Weights of a small transformer language model.
Size: 12 layers, width 160, 5 heads of 32, MLP 640 quick GELU, vocabulary 2048, 4.36M parameters.
Architecture: LayerNorm before each block, attention and MLP in parallel.
Each number is 500 + 50 x the weight over its row's rms, rounded and kept within 0 to 999. Layers, rows and columns count from 0. Numbers have three digits each. The size before them is the row's rms in percent of the matrix's.

# up: layer 3 MLP up, 640x160, rms 0.0613, rows 184-265, columns 0-79
# down: layer 3 MLP down (transposed), 640x160, rms 0.0506, rows 184-264, columns 0-79
up184 096:450465561573540514464607498561434592499546565547564490524462557470481478485504420407520502477530546528465527562478456520555370438454540625440461499475533474511515501431450510563465552464515496519597451541542576614528519636515536528515435467
down184 089:639503460472467540507452521479536457548437433501429569503517506529512419505448537534489506472435498469479498506447544467468615497520419394565550485561500523537477527498578562427496508566427530519498481454478461430469535462502475468454527513
up185 116:454500534487504505461470511531544554340539461457502533558408418471486532500463490451487545479536501489544419501476437416523468458638558501524553477491582394551570425437584504414453539502440512494555508505556521470516507465494498416438511526
down185 107:626552453596428492488491397468401527545515536539423557479483554568426518562418491629541467559476519490522429482511546555506485522417479463492532531451567530417489470522434397540445531466483492415390514497566504534443554516543534561553509499
up186 079:496471511490481459514387542516501494502450502518595474491469552528428539508479426476386497568508450609517516560510569589486546513463542547492458471518494592509555417556501450367476477594444536496498452502633480473539521571485488508513539512
down186 067:532497476458521479471542485468506540552506524574477488494598437478618506501488587464607489514507521432539472431463417454488522568512453473604506484422498381469417589490519598623471552534585490496511551509388530486507436491426520510444475487
up187 097:520486496466406424469462491521624452511455443470580586593441403523452494479473481511569587466426474552467546529480492556411457460497591485599484521493554523497547477487457503491380543524515503509500454464632509491525496486471551561569431533
down187 097:487457511501466453538529541513462549560448595569450418444561517481450528496566463463386422557521568481519472529433477428533521538515368522402449478506455532499439562522527453569571481444491444419586462478362502531491441500572484497502458520
up188 094:472615482450534335452502544538441492452563554544504474485404544484531508487431569492506549544566453515412551497559462522570411546552416520471541522488580466483422462549467538562536522535526439511364524498437489451461458562474501458433581583
down188 096:554469505546450637561460453478560483504443476447484530462600450488423459527532442476502490471477513485570456544451541527502564475454551500523422567471423558538551546443482492460510461459440463560556502502546489469455476421515489519478442473
up189 073:471452516442440510430496408497517598490470480492475500505474489512475397522392504454529506551523525507408494485588498551524458373566451503509528460549495458499508411501497490541564503493539533510444517562554502534500522506457646555514443465
down189 082:560475522478414476463505394490546557525471458524484497480500455535496387554441502501580462544525538505447507474542515507505457404535457464485536492552502475470503410498532506520556486481535509532454492561556492460490544473483665581552437490
up190 072:532512625514491467431520407497524549472429487497460497537472411528498441526454503505491522542524590536430509493539482535541538428548461506483555492609524421466525422459513544467509491456465464511429432541608469479465519509500605473447497528
down190 084:571532600500453467430519397528533541474452476515467458509481442526523422537450511516527500552521567556480484511519509498538533381521458506469547489570507442451527416484558552500523479461474484521458445533567499477480542476505663499482455513
up191 099:426444483486534576514546485424560511558445635512533498565563574436418501497414422418460538453514655473532487437397347547541471487502467519554490524470459407536537495484546457485454595396492501485509499513495497500630475442506520550450442528
down191 108:636539571529436450518442450628436504416530413503483484464435430538580495513575570551539439525448368551462494495609644445431540502467522491443531530512490548444447503535470533541582415509489494474507599469564445506343526561529503486560479467
up192 121:474450463456478355483429508528462500458484542531513483550446437484531522436556525527531490520454437625487460521546476508469455467599452503510495594494474476519526449491488461487464536486541483505522484488612393509538496469469521490442477529
down192 116:560529520372546549512531498392544452530457450513469459556547476399449436487535452573510452487490551436541429470502468499462517475472496518603470533421514484547644528440522569466526403474509519434480455542521518510498530494508486580534470487
up193 097:474533535527523497537490538378480390521456608512493449524536546528416473557492505502466472479480495540580453411522484518467583478510553462561447409491444442457460503513571482610612500485410519531505510565481425464460597490521553400516491508
down193 098:512454514500501495467583501621557496459543412513516573534506460486547507468496427555507463559513509396446483548531393418574474537493481534428467582533610551486541548571504470395428460541580515468491579471468542505542435462517479575473522534
up194 137:368462587492491528469453519568467509576515487419465490517525595496570437546570455416488519519533536546465535504480628490536511463483475514367421556573492429545619467490474489429554443557512522487505422506548541559459493545557561475496570479
down194 158:427469530456559525449477466501547492551566466489567377506502605480516546490537405399506569497429494521466546595550543492452453495563525555455421529493467510564600473452476493446588482486519469539442443465538510566492442607571485459607556497
up195 092:511501517540384439517467525448481526466398446520510408564432502530510492474521485495597466457498544506579512497434544457461470462438476399497481577564523525496452460558535578521528518521464505503457505533544483522434463452433524428540518535
down195 092:455509489503552504533566536516451546460602541510427536461551509458494528526472432585404516521530523490514532502531424525511510573569507563452498482475513480510542468445439530465556455451532530508506441536462494482572538535521490542464427475
up196 141:484569559526568595524463490480395492548447525451471494518555626569460391580510486405448485511537613524469463501498461536559447481559493477505570389604547510445570505493577475551544497423526551535536385524569554491512513534510533593465481554
down196 127:496456494524533558524502514489539592481536544503564535450510500492467463532537592519533524485598477490503510396459425430485581471507442435519472608424464524533431537521568588460484507446539518500527477575535471551455541433452462497513423546
up197 093:526535574516367554474489449519527493468410517477574526499467401513470553496573504484571622434520471481445498489515479548483509474357483525458539452480555564563494514590443579548488486618495424512557520474481443494496492462604476512603455474
down197 100:457495431470547428528512553427427473545594540562393512458531542443512466494446462496392409542513522550601507476514482379460528551610521479511480542532444428491493459443557438501517470453514571501440499509521579476534519534390512466448533551
up198 101:301426595510500474465505545484492613512549467483576599492499605508419453606505440396504492500512512505504509472528453486501515449496514445411543395535525430473494508472446471474522513475565612506472475563557567583507558512562497411417474453
down198 081:670578498534407529412527411469571445471463492536553531487507492515502497457532526482496505500473503480472456532446556562527532432555486504545393476548444557493509447494536486450492562451455509472543525404461426519474570510545538584580527479
up199 081:467509610523408485417498409471558598496431448476493492528500484507519465566422522467503547545546550532438511492466473550526549420553490506542527511529533453462498456463517535479509437505466490517441488546541428445438565569516641556479513531
down199 095:504519606530378461441481419490538580515469474481487487491483478519538465577445515471547517529538533566458510498467508528533526415544497518512522513515514452442514458491528552513513399507506498513457448559538463450458600534512672526530490530
up200 074:513487523488459444496509404550463558531471411472518525564445482501499461561411462469542491530451496551478514559523484516518532394531468487543562475539552462468572440455504529548526490495457516531507473521604501449507551500468626532563447501
down200 098:546508541497420434448493402495512520513453437483486550525464485534522441579429503510555480514449507550459492521520497508522504383518457469498558501537517485492546417480504533529505470510485510550465510521609498471498556455500658549585444507
up201 115:450580589425513525477402505584496603475548535462520576575465549514566471526481551515450519552582541515471579560485502524556508497514468552458476560527499455608529484424393520455509570447437461508521515532513476489429477438576450534403545526
down201 101:469463559536438495550482479578512495492563558503521527499499565482495493487496473526410470494483542539486452509495532500501486553450522514551518516518453520558537568502439470441516570521430463491568467459580534483504407468556444479465540574
up202 096:557441580549551436491499532585511458539575557489535520414480484434393506479528540375546434454545501462556531470487535496453552487480464486530416591482529484514529463498486511496422650410538492453454563562473569514503416507495478533511493463
down202 110:479538436501406527483522426461540524470432512500474500600548507596608446497474478602430575539443496534440480560516460472554468509491526513486641470546466573463448533490519524494582366575439557562545495439453410479500585469507523434479464561
up203 104:548450441459495436536456459568459536549574602501501460560426485549536521495494560483476570503486514509514534453447463409567523494494523543501505475547557448353487490424606450560468562469514563512526459589495518573496675461558513565504473607
down203 108:466575522536456462414536572499501492522448460469508592486472501497566504572495504449588501505532497508501461534511492517499405497541453358492517505520403577602498483547418525414486382527504450559435538489529441487558392528499497482493514345
up204 101:473415506514504514498423528546445527591497596507529492530454563483505473476459615420443534567475510583337626565464577609475552531482387528399445458559486494477571525435527513477456500503571510475462497572591480551531525572473508606529474534
down204 099:588542484482464550481454441372506547421483402502493543479573507572539527537528442584497506462460449459625429474459464493560430467519516477615518534480507465466455418488466504558495476510396540542571472412436536425488525479504513428472546480
up205 075:474465577462521474502487443460568565482441431481478492532464438537478487561449502451471485629514519551486457446521476500501608424464447539559536487594586478444587425495547519472521524513513551495494463518607462454556528521486625523482480529
down205 099:508495565412483489475507442454539530505458426506489497533482454526510462563468500477506445560499503546490472475499483483519549404492456502505538511584529497447559439501543536493506490536493544515505471520574480458511577460485651531500473511
up206 126:471412575543434509437401380516428517581397534433475520515498430503557479514548417463528511473601562655492510496552573521461509432491556545463461493519544479492592469496556545393624443567510472505421450534532502532455535528464572507475538538
down206 146:529474518469526551518503445493459394481523546455497394447540479517510497505502399485549490455458469537510562482450502535517506417542553547416466492521545512510529529486489430445585403518485450493427504520441457602458523613502521532522503540
up207 137:402508590463511440414395453572460466525518414444494511461456522507533502507520536400419426553485489503440568570561570484492494482584460491471478515528579455544594437484517515391551525488457492507464437513549558483541466448491517479478576552
down207 137:398412502381429538466522393594555453553557442496541508486485469537563607492431556483443531526553485493487504516592542507467469569487472510435492469544480445434459481440552505445507465511499453481442415443563497442473381498573480443494476575
up208 070:494506589502446431451512438534550579492443461493459561562514510544500413535458504512540503525513547578493487495522465519511511410550454555486578500556531456428523360409470511494538503443509494537469479538599451490482525529448598475484468586
down208 092:522530580456429465458521433505552535498440486504448517533539502561509433557455522530541468533507552567474469510509489498526510381534468532480555497548503475435505370475492515501526475485498491549472496520589459489504549495473637497526469548
up209 072:485505588420435497442463422521550538471476555485517503482535418516519385566441509533500489572505534527451544504546471532502519433514503550452537504559572472457578413414451508495507611487459528485417507530601470488454557549555608507521460523
down209 086:520534574417425489434501414509527535489480513510480493512536452545515400564453510550511473562509535507461510501536462522521524399523503517437530488550535461466546439467478533505525559490464522498443493527553470494452574509514655528546434513
up210 089:489596509584477572485582446409592477466512483508502485502544564515483507501491505476520480490476523501582488393495469457481514505426560586454419451502458526486471475474451503543467560545553556548498504432487483499482568540534502477497548460
down210 095:485457488367495478501476552532452477549469525514501547477482438475506456532520486492466560522601481485469463514528509538430466526523442391588557582563538438494516492480504493469488448458434421482485491606457544522570425473449523563549458592
up211 072:523484571408462492489507421527526557464472449520468519518491511496492469540422483491476474618446507549507526521489468526506544387485450559506557483503500492472585391468526504486563488477464494511509489487584487465488587509506695500473472530
down211 096:518530558409441476467509414511513525479480468510465523516499507528522464537442504484480475578477522553494509524488476511530534380493465528483540495548490495476588405495513516496539492505464506527496478511563471478484592467504710516505466506
up212 077:478428601418393461452402493555528560464489534473531533522502518475511401551438518488466494594487567552488581491571463534510528442515461583508472498560510506513549411447472506480503538570501527502468486567559500450472543521508591561535499539
down212 076:535497593475426450439466476537535558484476476486499495500529478499501369571471517506506473558507546534501499504560475527521509435534498514465484478559525517502514421485480534506515502521458515490458511560520481454466533474529638563544456518
up213 070:492495596421359490466437452527518557467427431475507540529486461516499373554423501498512471538529600617489468495560473551547504406509480513515506490544512462465554450403481530462534498495512493480454480517570470412507552493485666562534501534
down213 086:547515597459387479465477427499517551479457484478495499526496457524521378559459514512520478523525590569494480503502489523549503383515484496503517488556521454450548416469488552488538487495507505505459481540537463444496565490504700571549459509
up214 108:456606524541566588468503515480614529371476536464566517505521547590506437528387515438557506508590597520475508456501491531481580490532500500482483519493502480559525467499410559488453520437465484504416455462560521456508506477455577492516557488
down214 118:544552518629523576396504523418510496472532496483524534506531509529455472585409559489489578462519619461523490482498483452414538512536485426435613539422509479548492479487523502554480403418503508395466463437597477552545543513573533489552571524
up215 088:573453494532456552491520412538539473465493623526537471500514414568491514526487584435592499418466536483394507478535451518508539486477425544457569490486489498459552525497528527557533563406538397533565458551531488524580511595539557520555539547
down215 076:429538540499485418497552571457490522514509434438512603560539517463478485457483457544467588582465450437568461501440555525470511485533570486532490497480495483549419485523487415458513492525478607493491518527434482476444509420522443468480480461
up216 094:521374535510522517508425525565444555527575493414564556519465546529471541498486583562511484590488460500483502652473623576525528475440528457530473526535482509518591453396482409384553491483531496479400511513577475559428488601534524484437533523
down216 085:478534460424437463482517493466534440492487485594456430499542547474553418517550458431496531469483560534492511370566351456492468508586488602471482483457511522509491529591498544552448489563464484526498445533463465439500487370410513528485485548
up217 087:466452462493521351537516518490498561553437545574552514565461494546468534429402709550524412498533549445527440463442478458546449512496473482536559467444520448425494441543552449471427518488554513485515518531520537485630438537488506423483384548
down217 081:544528547523472589515501478494523402475568497415477458464531459407521414561508358470489567505406463527482499577540505511514545529522515554457429532546473517508561538402480490482529514516441459502498478435491481496393580460545526625494569480
up218 116:482564548517455529481504500558347634523450476451482529477480520498480452540476524505535466485582543490470547539588467551542499489545500514399443455631520455513500485508468543414586454523435477521446493566488518601468474586470528494465484426
down218 079:562461511520436475441495496524585471546438544534520523461509543559503483534501341497464480476461497537536487442480521527524459460558453452584490473466442545474537537391500467508586507487440439417521517510464500511502507426501524714609493442
up219 072:528546568511441494530478456464532563437476401510518481569469513489517440516383519495500439564517590491476452456531453509502521437541446476492534532572567496386479363410494450485512513488515450515453451530554543469499536569531693497537444542
down219 093:574538573481431486498494415478552530486464476517491473514500479513534418539415536513519451552514572523482475494520486495502519393531454471466540537557541483429488369470521498508530495483515489545458473542548508474502550523515708518548461501
up220 091:499430482445408449482530452500465567533477475463465518546481490540596480564418548487493474547548527507481493493510466512491536442509495609499555527569531482532487437575472573430511558501447498519525494568518389361481506471462578478478462513
down220 077:537474494408425467455509490476448579544470447499415495599483497506555474545504510449536452548510499503473460462521479502427509458483483540505505523550521500482494476574520546418530514487445490502524484550505446416450535430471550480497490516
up221 069:506444572423454493455492434518566569500456462472480538508486474499531457581394458474473538565487549540476510507547469523493571418535454546500538487553560408482594363503505509472517510525463520509518484510536460440496571512495603486483417501
down221 091:521507576400440488447518432474535535490464468478467502507501492541528442576450497484504472529483532548469495502511495512489541394529469519490537504571520451492552381515509530499498478524469520528490491510544463444484592460482649519509437510
up222 089:530444455468519518488357490456560470451519517534482431410445452500431473646434508498448566508516489520557478535427522442512506484495516509506528526510511399502524489551540527542513482433408517524501453547490564495556548396502501489485605527
down222 097:526532599550482535493565477530444578518500527468448535574583486495560542407475527532548438524509519456505553490528454584449482552526481477550471428498507592471472482397470466472480503567548505465516546452517418505464406632508471518444379463
up223 158:459556557509361459464388486595450505494554530428492542508498584516467390594510467415472515534505545507447478561493591572499463478495500547364481579588475487529648481435428482390588519492394470502524516512495454456408488506534482516459557458
down223 171:443554504438491495459487522507491494489478488478499500509480543510518492536560515473452561516530505488480497547477484530533510488513506544483476508521469509571525528499430472517529516513449475493539556493508487457471487488525452515507536469
up224 085:537431553572444482572523514638506430312458576526534488413404514503493520463525521482424497452515548466465454454611456530497544450511507459480574513440431511483506467493488459554501514444600502531459550486430472500515490538516499485578656496
down224 089:422579481461575530483510490402519555707504462448471513586604472517478509553479469537565488515491461504490500492476564469506454569474481577520459510571563472549481589531496558468547455566438446473533451565550516509484507425450476502470379515
up225 145:422519645547468549476428444529476510478533537501500587497511532488476460599463428392498533522501679372508468509448453502553513502499512558440431517519560477510577530423435566452530485477462486534508455539474491559403497512521483490468544502
down225 150:482501532490504537503449529536437429465536588487504489526487524568534447455570510429448485477410481499553496506440619564487534465539448485481499458609470493513507497504503497479513507522509493498511528532575464457472580500581480512500452512
up226 073:489478575538437453422482429501566577508477471456495508455488492479509440510474499485534476540558549516460517506563473551526550449541491549463542471574537434455557432501523548488508488464483515497412468517559443463501513576521651508461494506
down226 099:552502569499425464450496401491551533521466471503519476460487472506547429539464538519563439540538542550452510513543493503516528429541489537457546480577517453456537459501536551500506449497510503504438468517555466455493569499490675543502465536
up227 109:455426466478444477585473526395524503578443523422471551676496473485443507474523568492456563550446510554465475435509488579459475451475455512505492505511428541519466499508523405635526620486519503525549517491593467495593580527540541498473437487
down227 081:571562554544425500512428510551481445488429453520522431400456456582554387546530553516589415494512559521564554550508498510561413538535484398483536527439594440494505494439550555518557463526461434448517451510418506465409519546520493509660533505
up228 095:475440549398460491438401443611566523451483470433461550491525521494492435499453520440423551586531510517523401532564578476486518502486483532442505514610499397491517434519467490486564514537528501496387510537629498449550480531454521507441512538
down228 097:507427541427529459483497471522534498534471463551458553500504472454523381485504524525457502510437571507508451519499516487507508468497520532525526542577539444518544431488517521493499513488503514511508508484534490532541510444506613552515511541
up229 098:493614556553530447441484507539516474499475503492476548513562488486518489512340500507513531520602496436507413395462359597489426487534561460501531488552525510486450503490469515595351504419489434475426424526426493473555457581507547557513563474
down229 108:509409425393443588555500495485445517458551499516555469503469515482464523517617426498469525448395544545527529558533587451433614481504454534428473461446433518519553529490494537472579574515450529550552545494587569598422589455488510495548385523
up230 108:452571523503427573444362478530454475526549434504477489468455529497535457500533511498421537553536469462574458537491515546589520453499523485467393491534594485488574443467455496403565505454438476516488466479543532505539496528516497546420541517
down230 099:532435511469437453527530473448467554508513448629474442533625505469402454469434489555542486535539520448465504487553555476421451556543515494512572473510546535497507517453499463586534427528526510434416472636465474460477503456463547531567433464
up231 108:460493529529463556460460516607424595469517454507510518492568563496572419576572565521460596488550540508428551558515533514478479495525427561516488503498567487492517489536436612429443457443596513484454453567576549537451526501447524389465397496
down231 102:513492482478548453451544476416478469489538541502441471528505452528478519498444486505437474563488569532532480448539497507537578496510546531484534539561432512467571555503474360540542536625408415529517509497532441482536505579614447544558588518
up232 128:496564580510437415412559518511599491434494572500547513603505424518493498538427552522451466472471524496518500529490530532507532433522557616523528512484473505603504468504475496546468543493485487552446402537492400464333497424526529502411522512
down232 132:436572561471505408369571562494494561509497472538457580542567461542515465516455561464583546544547485542500473463493515531529507410465520552541504523495490487502531437478444472520464580484495496532458443605480466492396632409512527518483522507
up233 129:449469572487476551520485387510530577589556514440530469465458475515606475487486439418481509479567501593460579525483584537486483475509525476348458407540562454520595476542454556339593469579460506503460420483513539501518488487530500474497484498
down233 130:482479579410484549516493446533538574552578518424552468454524457518544528496455459440496434500479449587443625513529530552558518486576501527422437482529529498560530533542408498406499407551452431526448484507556457517434441500537419496552516485
up234 089:440433464462561514426447438432424422560508523464518532510462456515461530456471494473382528453508472538523443505519490545575526480497551537582461481501466517515547508451539478432559524667489484507508569441458519535551520415572522483496552547
down234 092:532538530529445482536571527520619593472481465482478497484525569530540460547479501506580485565503566472457529500455498481401500551500503477406525575539542505502450511529454515570473458399523473512461399557531476520451435611475467494471467487
up235 090:521432452395512433573515519537459532488436522446513496463519488501611510572539418483494335506503480510532504440472521552560481496567386506564557638535548435482473391569527414500557483490521518488445553566519423406535488505465481529483585595
down235 075:431541534579478503406522457522532423511545461522547514465495468502396499450531548578515657456498521473435527589537513465456514430482634490434457449502477558486521625443437632499488521472459489548593447449468713484516491442504564435529486446
up236 079:534511617501462454429576487498547603466468472450493538492488422533517441527466542525473478545496548539481548514529465550610511424566451535457527483559521383442519417413521530500524520452522471526404496528555437561513529516489580471505467522
down236 086:590556592471425455405561457473551539462446466479471498498518443552547422536445556521498478515517524538480495534507498514593508372529431524456535460556535432453526428451542557513533481459497483539447478511531476520504579517473622491523466493
up237 132:481504522498487551502413446526601494432572457465545545544422456543504543524485512519466530566520483448486541572454405460587561494495516554492444485479515479522602500370466592439498478526474469515547497519573535520495455461447491476398571519
down237 122:444535484557463522479497468485518492439524586581450503484473450415575495528514556508465479458536522525431531476510509486488561498546443473472498508537449507477509461582470481414492537465483546429438498426520465462489519527568526471501479556
up238 133:425516626476565480442399436534447495514562506499502522457449541546567527511486510447488426556469501467482613525489557513488550508490486493426492494506584480509611488443477509413469536475454535481484403523519546512478456450548488486491602511
down238 117:430446470442475456507544470590500391484481475474547507521571513588527562453489578440463522554549441536507514503579444549422481523475511519446479392583512498470429452378534532491549474539517544470514485431475461484449405567633495511486452562
up239 095:485427490512444455573480555644544442460460561470489490540517537444533523490473416459412566506453549451367399571499537455484444438464505493499541541506473480535450498536355479537610494417547503492577515516457412478505453456520507444558622509
down239 092:498573500485572502421515473334470618560516430551531533486453487485481463441578595503483403518486450530617551572552449536523542541518455480465463510536530446525522465511581487456506553566427531491448493490563527500478496546445469509443449475
up240 109:433484531455544508465454464559401580463511551481551487554461438479510503538530565455446562557417508531406590573488438570523523501613481594462475428506525455563479540507418532496527581595516569508516485466612461549506577411449510434463548506
down240 102:413501528455514560426492489521357552537521487470498434509437539481479442585486519425531522506394438552478555524459501506451460463543474529456513480516533480565558541548463569542559499542419551527557511492540437559502576476487539490511543481
up241 097:483551595561417397458544477624393424429481523518508532462487527609511523553466514494442520508526480432473500514502562460529464482448512518446559494473691504529579494485449573460536477491489510500551498527445540486443537454573494465576517532
down241 099:497542469453580661504498445460572506557473480470416466523559517430492506463546483523522445470528547522507501457556431487530511477521462496551400511639382492441421510528522501500446549559537497507439555532594464500536524520492511521420485488
up242 092:455469505498462551431468480405478518485432492505581501566502526501465584496502500399459533563560503506434546480516524621464461467505463539462490442516554510505462479532532481471529436527499554518438473502552472406541481497403527437489570461
down242 097:475519563428547472483513493522493544526519588540452524470520549504540507457521501623515468458532472492580488504456453477512488522461448522580535469445465439503541551468504527527420579435503447439501456444415628532573400546521514554484483520
up243 091:511362543512579500497439503652459486509560571474490549468365557535536460500593470468462482594492524483480480504556497458564436455523516445541478439503455487476507483410476483425528556501470544460477551507602490506436551474551494486509453426
down243 089:493594463509452460460531451328539481551431495538491476509640419542430532541444520476597467441485463531477515503505477513520589553503433570460517548504571503573487530526507440567458483469593496565462444523427531460551477535441507592456561502
up244 089:535611489547398519506551500523637567538413454561555556487522495639527461451430510507545489489488532482477520511513492514507496457518467497372472532484470528518449479540491429411517509608507523513463488466527457414510497547428490408517491469
down244 097:445405507431566496493439524508425498480578592483448415497508499426465506481505508491423466523561462519508429477552491425466550517512560540604541455524539470521555503532531559586443542438528408457508454548468479517492485455507572655465498505
up245 107:429527555532461554509429526600545509513526517534523540525592558540515333614523543459451511479555576501553391499524539465546536496544580584422469470575515504496652485504459489411548559457504488518447513499478449462491502449500468468408439512
down245 105:531561421473469479468631492441469520476515536509487535403412506540574536519524483412524524516491465460531539523480480537486501450563482485565480539569503446539449487472501488552462459484472492475509562553467462475565470480448520572551540419
up246 087:464571509441574609488459543477515522423452433428422498603521520473400482548489551529445611537501524479509475444521532502489514458538457548446522443555532525566542508603533517572589420442520460538519488518555484529484521497453482383539558542
down246 084:570508506530446488543482432537488518544514635500506532489544466547569489441486510589478393482489499570451504525494514523558558493474516546524518503591554492467501515402433475367518541520533548464494511554460490417540469508483479590475466542
up247 085:574375590531482533480460523606605583470590574491575517467424537500508390473486513447557419496351511507497507496464604495460513482557463422600503608543480489494553442403467440441562541504508509417407571519526512525467473515477506513471505481
down247 094:371547435425450475490508423448462361520468448469420481544600469509489574534494494526421644460629451547541506526527438492484417509443494581405531437430482557525436575501547591529500473476479529556611469528516514453528448445532490496514462518
up248 077:463583533488516615438508536593568382441392500443538534552541509496485517521524496461451450497504479503499490489465389541400458467502544444432538589474579619428522520497497575516443477333477519567506565540471548544539482553407496461456602466
down248 079:516432475529505372545503509416447621541638508542452456445448433520533491470479505485590534471539549498496532519526594509553524527504449527614468412518419369568498482500487427454542539599506448401538427472519459514483532427562504577538418546
up249 092:431506514393507526442358484525430519478491539492536469498371469471424463518498479414476535566474556538513535530513642501471463458450479504461497517520539531534507473493465494499574506493448548497529502508526526496469502511464495586579470515
down249 084:625507525507511502503446519440437501541455488551469528471632571483495464477403496552575495523447444469522509410445466470491546559519427461574465444513514533520521527448430525548479486568473541497497550450489472522476480546460494496424515497
up250 085:396534517469480507461473495492510566518352466509477430537482508501563466496470506508437502546582593501541501470547476520507576417548493559504496510546526440447493499493522527502515536450495522544427525490517486469572510568459673503466413529
down250 100:471557544424474530460507447451526511498415489545458407562494487496551434492496502503429467487536549541565478484502476499506562405507494551452543483587517471475507527511561531506537484467496510518476531496508514469575521513473667511513427488
up251 090:562459530499497486517456359536479427542493484506536531432503460557509526468537517572584438527447499419537528563543513558522539542527512492517588464501592429479498510453460520431445456554491498514476466458636555495580495484529495629475424488
down251 105:397523510501524531508519647436486532454473564484495489591462481462519463563472536440384587505578509559504480458420464454510467496483477496493436520468462551509468513532616443573539561431536494458535537553427451475395490526456543428584524472
up252 088:468591585522502593468508504478538513450410472530503605480485514549539532538408531455459499513468554503477453497481445594624453409492502497438609440499527466469453525446497497492482429384519558469397543514558469411445517549462487449542607468
down252 083:476455480434451483486507497459501543519583512513415433530551524451455482419552444561524432493498469518546475450550488382366516558467442518589428523504487552499548530541445511495532498613456444488567470481472614582491489473570506484475432532
up253 091:528446509508478537454458432483546463519499515426597470539487396501497523428477536557563593471581510592413488515441514499557469482447554496537559519553471411492544518561601450491531518488584444430531481535496445410518491523503535698498456545
down253 084:543550493400493506573546519445461560504553562592371516464481611528470550520503457437433375471415495453536518472533447509491551514561497460470437490451515578516453522388506541472469478407431503566477490474488534599492478445527526410484459414
up254 073:467452573472465494478502430498519524492507441467480530500471450523499433493465503445462508665526614570426507535541472559544564433524468519522524503535571443478601422392473543470537510507481512516458474508571442482488518467489587583497490509
down254 090:499521579435430495449520439489515525493495444490457511513515483537524431530483509458503481593540580542447497526506483523544543403520465509495507506546539476487582444452481560503526497518467501519485490516543462466465572466472632546513449499
up255 104:445528549522535627480430491561504479509578490391488473517485553525504483566505605472490531537559502501579540474458587525609541443578449502376447457523525513530556495488479462475494484450477470507453497454506519568460501475573513469446523508
down255 079:623533539518412395496547547464491533529485502471438501436504544389525453571471405560506417448530511530429570585554452411528462527470529487549507488526475525537468498434477509477551504555568497583499525536538497388458450452492505544479411449
up256 070:471477546438455457458528403473549634500464504440467547513482435506516420542423549490487531641518531523469494513563450498531557432525461524507570471581573423480567405500529528441499563501470507544474453549540452490504540536525622451459506512
down256 090:513520544414448462445533415465526579483471480491456488520502465532527432534454538512531473590513531520492491516515490497537526393520474511464547472575537467468543418517543531479512493495470507547481466525524474465491576475505642490502473489
up257 083:532451531529437544485429493605440596469542521488447484446496519511549444490526448505452575545451575462505486583473431475430509485532514448394550531461513519559576479466519584514560469488511459521483442465485501526560493458466484494478396402
down257 081:455518498476534474530511530439564414477518465509578523524478479467437535524455526513560486509528418496472496399553580493556471513513449551615465498502460499510464559527479404472472516500517512446516513547595482460428478500519467534535543585
up258 088:414406534537487556453483467533473575573506633474536556550572531531493491518572479448520493475487485497553495389500428520427506521429453494489528513482513546488497506493497507439383538573594487518519526545556487301517467546427511508482490516
down258 086:621589437467524445498501508470479427442480432534484475442448403462529489479460524528516528506576544514422519584535592473593476462530494521483474519497496418494476504474546487588573494416452490511472493469433504646483589485566478521546500500
up259 085:568504560521504506487527383541466457444387593477560510471499427544478499539491561538575524434521529500538476414516472475480506518450498543496542485510480499529407511513485463573477510461522441596534472479387390410521531503509489555450494510
down259 096:421538449435499415482501605392530520524584422512407544545496482435492498467493472491457446550524428482460512550513533536499496472551474455514489512487520468490567474517528509419527457534423560372492551520592582484515474451493486427537515452
up260 095:549552523425372526551532494556633553448499482510499544520496461520439484489438510514431540520488493497530500450563589438464461485454492515401520526516503512540406488454367483571539517502561463528522471489589440547362474399428493459570510502
down260 093:466486528520508429477480478469314577572537591535564553508488558447542445490517446573501473509469491611586468506478431578513550529451490517511506561505616447546557544555533511432531458490452453433486484589414481511508475533531492483469442537
up261 158:487493581547509562472508491571539548401484507472491516470449446542541373571479499480474507503485497416456496536458283488640450513543528546530471499503526535551634499379518514390463508463482510508558436471455457465521546529512504495469497503
down261 165:510546485521545513482544482521564539362511511483427600419481454498531543482543504566551493448438467524452496532516582446524477471531512461513530452546456448475492445520476443539468563387466522454483442475459543445466537416571535484499541458
up262 089:448393496573518520506547468439564497568503588585515510514433558478448463535411607475499556422468531482567467515507533502543501462511512579517479572464504433422496483489521400464402652426538505464587553508540535443498495506532486555502454455
down262 090:615587527478501489512489516540458514403476457446484504453584485496562493480523386526504467599550430498463516440508551487475483550464484437499568487582540541590492501528459623519636345548497484545380525483445463521486507494446472484514543523
up263 075:505568591485421445446518471511536583492465475464467545548501426496484451491466534482499499565483543549454497516531473514528550404554446520537511506535546445449520457443502503455552499455469517499441500534524514405415584537495672522512498529
down263 097:549555589485402428432526457511537507499472498470463489522513442517501440524459534513534463554499558550451479523521501492528532409545463521496522504521533469457518437465519520488531489463494504516442476535512500433428600493498709534537490515
up264 145:430513523495504445412396519604448491356506491530447537464474497495534427584442582467441451625533485443505450557575486417585522486534505453497570558549463334482512461502453499367534541459502499471483492528565512480566481494469490488417554580
down264 160:503487453502518576513425473437520527573456505575481434377443505512445486593437509542489514500522636440522407557557555481475431528526511477493522579377552552394446506484467491471503508529542412441413541519480572477576483536436516485516548514
up265 153:437521629443397499471402495635525530473527559454552582561512559522565437541459536477450530555615568525490535511481485508540522499481490583443439565542458491590632483471412552364557540523397472499527486533512503487400500497549495503490534479